Weights of a small GPT-style language model, trained from scratch on English Wikipedia: width 640, a smear gate.
Each number is 500 + 25 x the weight over the matrix's rms, rounded and kept within 0 to 999. Layers, rows and columns count from 0. Numbers have three digits each.

# layer 5 MLP up, 1280x640, rms 0.127, rows 476-516, columns 160-239
512524446475500502509535537481484508510518544468457448513527501526465510487541515553501505497527509495464584463524504475502515517480521512495486479543527536505541523540539455519502519479529492534526525478454495507487490508459520498523506504
502489498510569487462502470498538492525483530494509531493497540507506479467520501511530495444514569507473501528520482524505489499528526507498546493523477472438471524505464480548493511490511497493485467505480464532489486469510489498527507508
496493533551475485477536520495498552478481465510483468443459502492507515499494513465497472512481495537534512528507477525543517529504499483566488534467484537547518496505528537467525525539510523506477528485505520530560489501466491490459531509
511490520502498533509514507518466472477434472515471497508478589463517489480503446499552492502493563500506494509491493498485492441498512512471516535467485457493515510495491517453490489511475505499497465495494465461565513511509476504471527539
501454494466492514490483534509487516502532512502484496497523507509477497491495474473485463524520499508535521491495510477473500484521499515484487519450494481569507502476474494512511545516483492504495544500460517502490502486513493460487516519
513531517486501527468492488480481567514500457502507481519506456519509487494455521499491454509541512481475520506466478508496506499500476474514549470489476505492508515444497494488443498511481510513544444506487518529514488536524505531472498480
554524488506455485505500467505515497508517501452498478481470476505509473478470486502488496496536542479494526519522520493558503494507534481462493486502478493505528492490565460483450512503496530477486541515489517489499484527500505501459490521
515494510490479511494506512478496487519519521485494490465492513512516472490483510486510516525504526525504482522518485509486506488507499468470514489522480494495496529535501515527502538523514467542523488480513551495526467507499504506523492496
522510522480514486462498477485499495517483506477474515494487532484479501481522491504492525438514470493485474528482479526523493498487510481476502494517479513505499474513498473451541518490497519490507487501529509522473480519503462520479529470
454536531498504538499539506562511522536549517495511545482475536506512442525494537533490554485562550507486508492495489511502481495495494543522515515537528493542535464542486496466541514476499516514500506513509470540503466516483507495505462519
442504500517531479505498482540483540528516499472473498519489481472532470539517482505524495505487466502514507466534496528473510496477489486522482514485553527475510506510505494521546512553453509490511509476481509513475488529511488498470492506
432525542469484495518492496497472520515521448493495477456499515465532508503506508465402525484511525509511465539473534496503485511503458507501525500477496547500517536482454473473542522477526508514485451453544442468465441502521501511531479529
529426487521529464498519498493472496515472516489521474561538495470539465529506475478514519507525538517490487566527454490478493492507463532529540461474531550527528480459512556467481532528507500510517505486495512518453506512469513498508522549
459551490507531563463487467544475491468501501528500496558527498495509488519487546475488458492526499524439421462498495573516545506471443491520536451490486502528508518565478501524522493493503466503494485497460538486491487532495552481478509469
540503500492485562455499497524489509469497500489484480556481466536489496513476490411499524535520492521491483548522516464500492505511473473501504488468481550501496503545518487490485484440466495507503453478537497460534525508536499470496526457
485516496470523550483532510471497456463483545476490501494522518531481490523502516476496489515514538494454486466488528519479477467525464474500493486480479503490498520506508453517501546524518510506462503514458469485459516492454496524493502500
498494553506486493468484540472474491524496546500480480501497494484491548478510494504494535516522476511532489512475493525500499535448519490471524497476505511465536492559483470521505508491476478488507487519501486488483485490486517522518523495
508547500459505481497453521523550502476494468504480510456435528491496480472534556464508466518537499498477514523507491503467491487503474469479516481494491485521455467525533502441516515528478500490523456473481485482502510538483481491505508517
486452520537519466500496467490495506530521553473506518504475495545512499494523370499473507515441471526445500494459494458510474545500480517468507507477497493529472493504538480504533467540459513520466469505488450519572502550537539501494479465
472511483508515490515490520504531508483463519467527490497464481533465517489524491534511495474476490497438497490505492477543476488486472509519474506525492507521489523487509483530526492518509518538487504478417491493467548528509489472495487511
521486485476496506530476541529486522507471510483506439484512486480512493543537486457457489486506512517508492476517490514481531497463554523518554522486517479491529524545500463503490488547530483554541531514494505463483467507485521460516500505
493494499567504492505488428493515494500565496509500525521525495484514553511478489486512495484518478518517519528511490467501487488500518500547515494507491546493456484525542484474550521473496508507471495541510469496545510514497493518489499521
495484503510510534488479539497485493481484498472454474517525463485509487523499524497508492539499517525479479515514507503530554504476453550475517536505500505508480509481511497502503509492483469472534494472509475498516473466472550517492483535
522510535520473525481518481498527490501523522490516481511519473526501504486496512483515482488489505476482518480504508472522522499533495476528534547531502484515508499481498523490518529528487485556494473526513498495492519510533513470487535539
473500528516516515437499504530537479487477516491504463540518490487518509464503554469501483498503538517486479495504450507493534538466510510525491542511507477506488513509501498525505490551498524472512515476481515549481548494529492513478499509
505506510459503510557492466516481453482493507513474522501528493481498478495493469486503538481489495468511487474524474490467522476428515533485486499491472493527472523504515469465498464526507459532506480542472494537487512505465516480506500496
526502532507495482526483521502495512503483500499534486511496493508530573518467505524472515483531469480496456527510520502546493511533536497513483538496509494490484507420523521516434529473459519504489476521485488500573534504460449496506520499
501515488495518515508506508512478540484518508517463498488513482513471441490532523476488496488518505508474450470493496484479548511523518506511468524511495502486494507437522473490492527473559493488489510530475463483519508488459469457460491507
523518463477460513479504499494500508509479488540517499475510515510503503501468526489547527514476502507515480505503498489476489531484522551493466511502457517519467539525513499511539545498517497494471505491554489496469495527500521486483519518
493499503444513475513428471500523522535499478538528465519500493520427504527487518549524504477502473481476485469484442481541539533516518499530532480485494541475542509502519503526504480462506504535493514501483470470547525506468500451475484515
544509536509515516467512476510499499489497492506525519509498479450541488528470519495484512511500519493508491469471526475479461508510506458476466486531514524438474441475578473445533462491472483450513486480501483491477478487502486500494516485
495523501495521475507494538550492478500519562507516527544488509529493483526468535511499465527519501489480484518475506490469541469503476471529494491495477478523499543513454502479455521486484496464470478550521467523509452487527492509506508501
478513521488512524489492491532467473533480538545527488512496505493558511544513460513517514471493485495481509487537462496461487516473503477515558473486498473461494512481473466495469507493513521519481508472496484487520492511496498518481515538
475505476439507508536514517507491538512480496494494529506507464494456495485488522475521482503486497520491464529472505501500514522519484546502540496487465474486518464492480498501473514484499465483496490503525470518524529498496474501447513516
503493515508533503456491483450499527526506483484523508487508475505477516488481540496512509485469463485511441523489490519492500502503470468434491527500517484498463507508535499477519493531545524455527477484479507491513447512482503517541507486
554504476510502504490483453495528474515508499523488477517478461514503499480502482527487462491485526465492490492492476515473533456506475514487503502545536495519518486490482513486536483477513506522480495525476510514509500493493475496484525529
576547466496524499524505533518485478502516493455482522491460460547514500483528489470497510484527511521478493450483504495496520505496517534562476459463506492490493488502535494497497500524482493512503475535479496514523487540524500534506502519
488529512510479475502445498477508521453492504478524489502498485506500508467509427504509491511495493532509490464506487513505457492488446543496518521485485512512493507541559495497527482507503510543493498488499508528499513519518498501468470491
500488517510525484491520524496512496522490520473518510489475502504476498500497559440477517514440551520519520509506471452527512508486453510495498444470501496475517533519538498513508458511497534497490521523526475482483453481517513471526536527
474484519539511495462469506482472503505496536488544513489510525527492507487501533527486514510512486513495536534508507499519467529491507476507480467483507474480484511550503495456506503513517490506456517447500499488490478513492507532467493489
448489498501505527547460493500481487519551522476511537535533534502519476453484502539459479555521508496490491530506475523527527472539473515475513513487480489517485539487560484495498501512459506505461495465483457523507513488447527505486463508
# layer 5 MLP down (transposed), 1280x640, rms 0.0896, rows 476-515, columns 160-239
495489508473471472481521444494506491461499493493508508485508507468500510542523553497525531489488496495510502512482461511479491498476534462494491519451513532520492518510509495515478492472518494480497444479537492514466458543504499459524554479
524508491494520453507522477519501510508480500492509500484492498484506498511546496501473498443498471433484467491503545479514496504508513527533475482480465493503516504476486492486482501543487466455492472521503475492479486484532490488463524499
462490488559492505478483483500454511529502483520463470484493508519499468504514499496532546535533478473515492481516445494494482543479540515510482521486503503488496503520453527512505465517477503493465473490448494507530499522508540503518510465
512499526479474521528472522475494485489486483476473456492492494487502507477491493525513497472504526471492528492492501475530486482500487471524529556479486534431495457530537527479522527500506479531478539521517483514535546511534483505454523553
532510507485538530496509479518531497470483485477507477514513472499519457538465517483477500478516490509492482530487512521495496534503462504499478488534528541497512484517479522488508506506487514489468498515474493473484464521498518522472441488
508506501468512504514476472485519511557434453497461489501513459489491488502522540501463526514484517505514496476503524530519511484514493457535502503515515485494486471507491497449456501492470490506510525498504533479497483537494514503525462481
495521493498530512493503517489495519511486518495500493520506505540510512479497499526551499493487492459487468487526465462519509498430509475500460504490475468486495555498495503513504511514507530476529537501467483508479515489503469504498504473
510504506472533471505500522512497497495517508480524520508486493506504530517493496522506526519489523532514529499520504508501491524499543528438514500477463489522525465458469544508553483518510515500526487508510496462480485492505505514515504536
519499474524467492506536481465508501510495475507488490470491432471487488505491522521524480537489527500511486538539502541502478512484536495462449479543510499487456502491498517517557484539512513455480504485509472532496522529543524515526532456
505531485513515501515508509494563480496497478482513489540518491514503509507484504505509530525509504514510467522518493529488489486498522521501558472460479485479539530505459559490523511528514462502497488520485486494499499522470480472502479480
496510448508499492534467539548497500561527490482513497515513488485478514504523481481492471500510482559455484472495500505510518519504490505481510523515505487494472525501462466482516466478498499517512513462495501492508490460493494502502479489
488471528495487525519504523491523527459485508507520443489541462465486526471485507472474506485489537518511505471519474478479515521507531513486533488515490503476510501534521481489537533497499524498465496472482548474498493488480561491461555477
510518502511536534473509501491511449516459497513484486538531524503512436532512555529507480535470488532530518508493541432482490547486449540497527504519519509498517484488497505537482497496485519455490500518517509510513546532534491463512495516
480510508475519523492502500483537514519448550530549537486486485482515491515537516484557467505519535515455494485534423445500526454470484496511506486544476493489528512496533487515455452506514517538492486533518489453462475543527506495492470487
510514534542516496500516475510504514522506495461507493491510512488501495517520479484514498476466517504513506502506478457480512464465532532479558507499539481500477521527501501545512523502498465517511457446497528497487527503496450516456497519
501509543501501466491459526451562495531493543501464480485536480492536496465526476464487514532521458488502491482574532488556478515468531509466488496505467504492461491512558460508531521530502519523488516510526478452486487525518530519531431456
456509511500490485502527536449516458520501526507511494490502516506503465501512512505497519498491482515496478517507504515501504516506538533506519529515480507482485513500493476480486511516488535486483513504506450498478545505526510480519494530
483422500534537525509492501522464490489481531515499494525512511472472509534513522488462485561525509526493494491478488495504539535530498494494488453471520504504515509520515519463508495513462520492477489510552479546503491509515493513491503477
517514458500469503507488474479476476474473518524496514475520531504531506464473524500518510509511522517493527503469502498550560456523471515508501469572481441504508530460566509468503505494496514479510528503518508524488555523506528506498490493
498494491490507490472505459504520538496464491494515473531479529493536530487532482468560474494473497485461496476513503513482497533491487489546464502521502455537496553478525493494505500460527545496499507429517524507507546509514498472486505464
488516462508505518475479494549488502528471489492516501512498490502494492492489494475535502468474501504466469478481533503475489493526504484497547519474466443485506494535474525448511505518512506551518507490523466465521477536477494552488510505
498503521476492514459518479491499501528487500504499529507527515478491488520505541540538507525494476486495519513474489476516537460478498460463506513494474450520512498519538479503502471548524511483522447503501525480481438550530503509506471433
475487481524501518506501473471520487496505447493510489535487486480507485509478487525503523487474520532512528494469488447509517512522481493535472513522493518496501524523521460510469549524465499530480529502523477514493478520535523484529528542
524490475541482527465480521506480536501506485498514503492527492501495459499513521519509479486544536495501500456530491475512502520489458507491466523498488517463467542515504519500479485500518504530509491492480476503506551493485506491466483507
484518484493480512498513529521527517490481527510526480490489491507480478523505487469450499528483501505493541472501492511543466513521527507458525518545481471479498560484491488497482478527494506507491456503497475512507547509511496490495499508
481509501513512451500461498506455483516478553550501507464493486543492506515519515506502494522493502519502468451477472506489552468489473505508496512510499489482519516525499498524514498508462514543500526472469544534555553482493534477513547487
452475454516486517505469510492463485546462503492494491521508493512542573545453498486476513450534504423487498524455493486505555506502493478515553500485511496494499506509479510508500557501477492511470500532461494522515545497481478508507481489
505536484466459506502537542505443495530482535499456558511511488499499534491498491511521532510498446526494499453494483477481477529495490517475505490499503482505505469523529518514463469477499508475511499468532484481468511509503543483587512515
513480473481522473516485519496495508496471525507504536524486502522540509504483503501510493483543518534527524472483510513515478524496488479450510500509493504487476538483506514518518427521500517508509481503481484497483465544515471531498482531
560497514449528522489493547538507528502438514469524515507496534512501463515498453562549483455522504506517518468489496493484512507492506490555525538499532562527534546464503496466539517485494480472487457509453461482470450513519502418524488510
509491511517482493483499504498484538511499503523516461500488515483468478525492518469499492489500471564525504530470479481494492482482533461476477516511509531492498491511491467501513521510452484485486513488470496501507469511501524491452513527
494488467546483498532457516546501477495451528510493459473470474494509483489514521488506531484515508498503508518494506498485509465497516504524478466481527504485518505469506557523510513486510481514470540471493536539473482490478459507497499462
499487486534505498500512550532503524484531502496471489523500480492496503492447512514489479487505498475509507473484503476501495483477456518504472486513515518533493525482556493508462499501496503490516530519520472477484478519480524513496496522
501470485479512504524461522499506552525459487544515508470493478495502531476493509480507492437522524527483525508451522484452522525483502533506500525454538472478558545555463466488511489494504481498430510552510481490461473481477473445495518493
485479482535505508530459473500497473485506484498489478521483494515513506526500477491526504520501498485449490506499496505509505482461506503509518523514501530492489508481500491469505508481493509516502499483508507517488516463508496495471498475
493509527495550489489506524479530486500476501489560493507460501451476504537515489476482462523530487518474495499537519515501496536481493547476501512517488484489488474530470523510497505496523520556488440491537557485506502490485490476514526498
522514492436505449449517480504484513510470451540510516505499514511470489486505494523544495532517509497489487503465516473495522505509519509505538503525528460482523463477507515447519519516481492514509461485494529506510465515493473513571512523
487468511488491482575543509521488522481528465510485503460484443537526511506502495505460483509514537512530536498481519495538466534491468537509487537467500510485500484519477528527451493470516466503521504512516522474453529474479458471485510496
508489506499460472467517517492526492485519536464540522515516497493488505479542502518500519484544512498510509511531514485500537532516466522497486474543534502481483465507507501504474490510511472506542516487469483509519513521549505509506492495
549473504483488486475477502485522484515502529494464483517508500523463504535504532503460474485557516495477504504495490501468485477479527524542497512520505503502508501528474503485548494516488531487524516521453451510512527529500577460493534508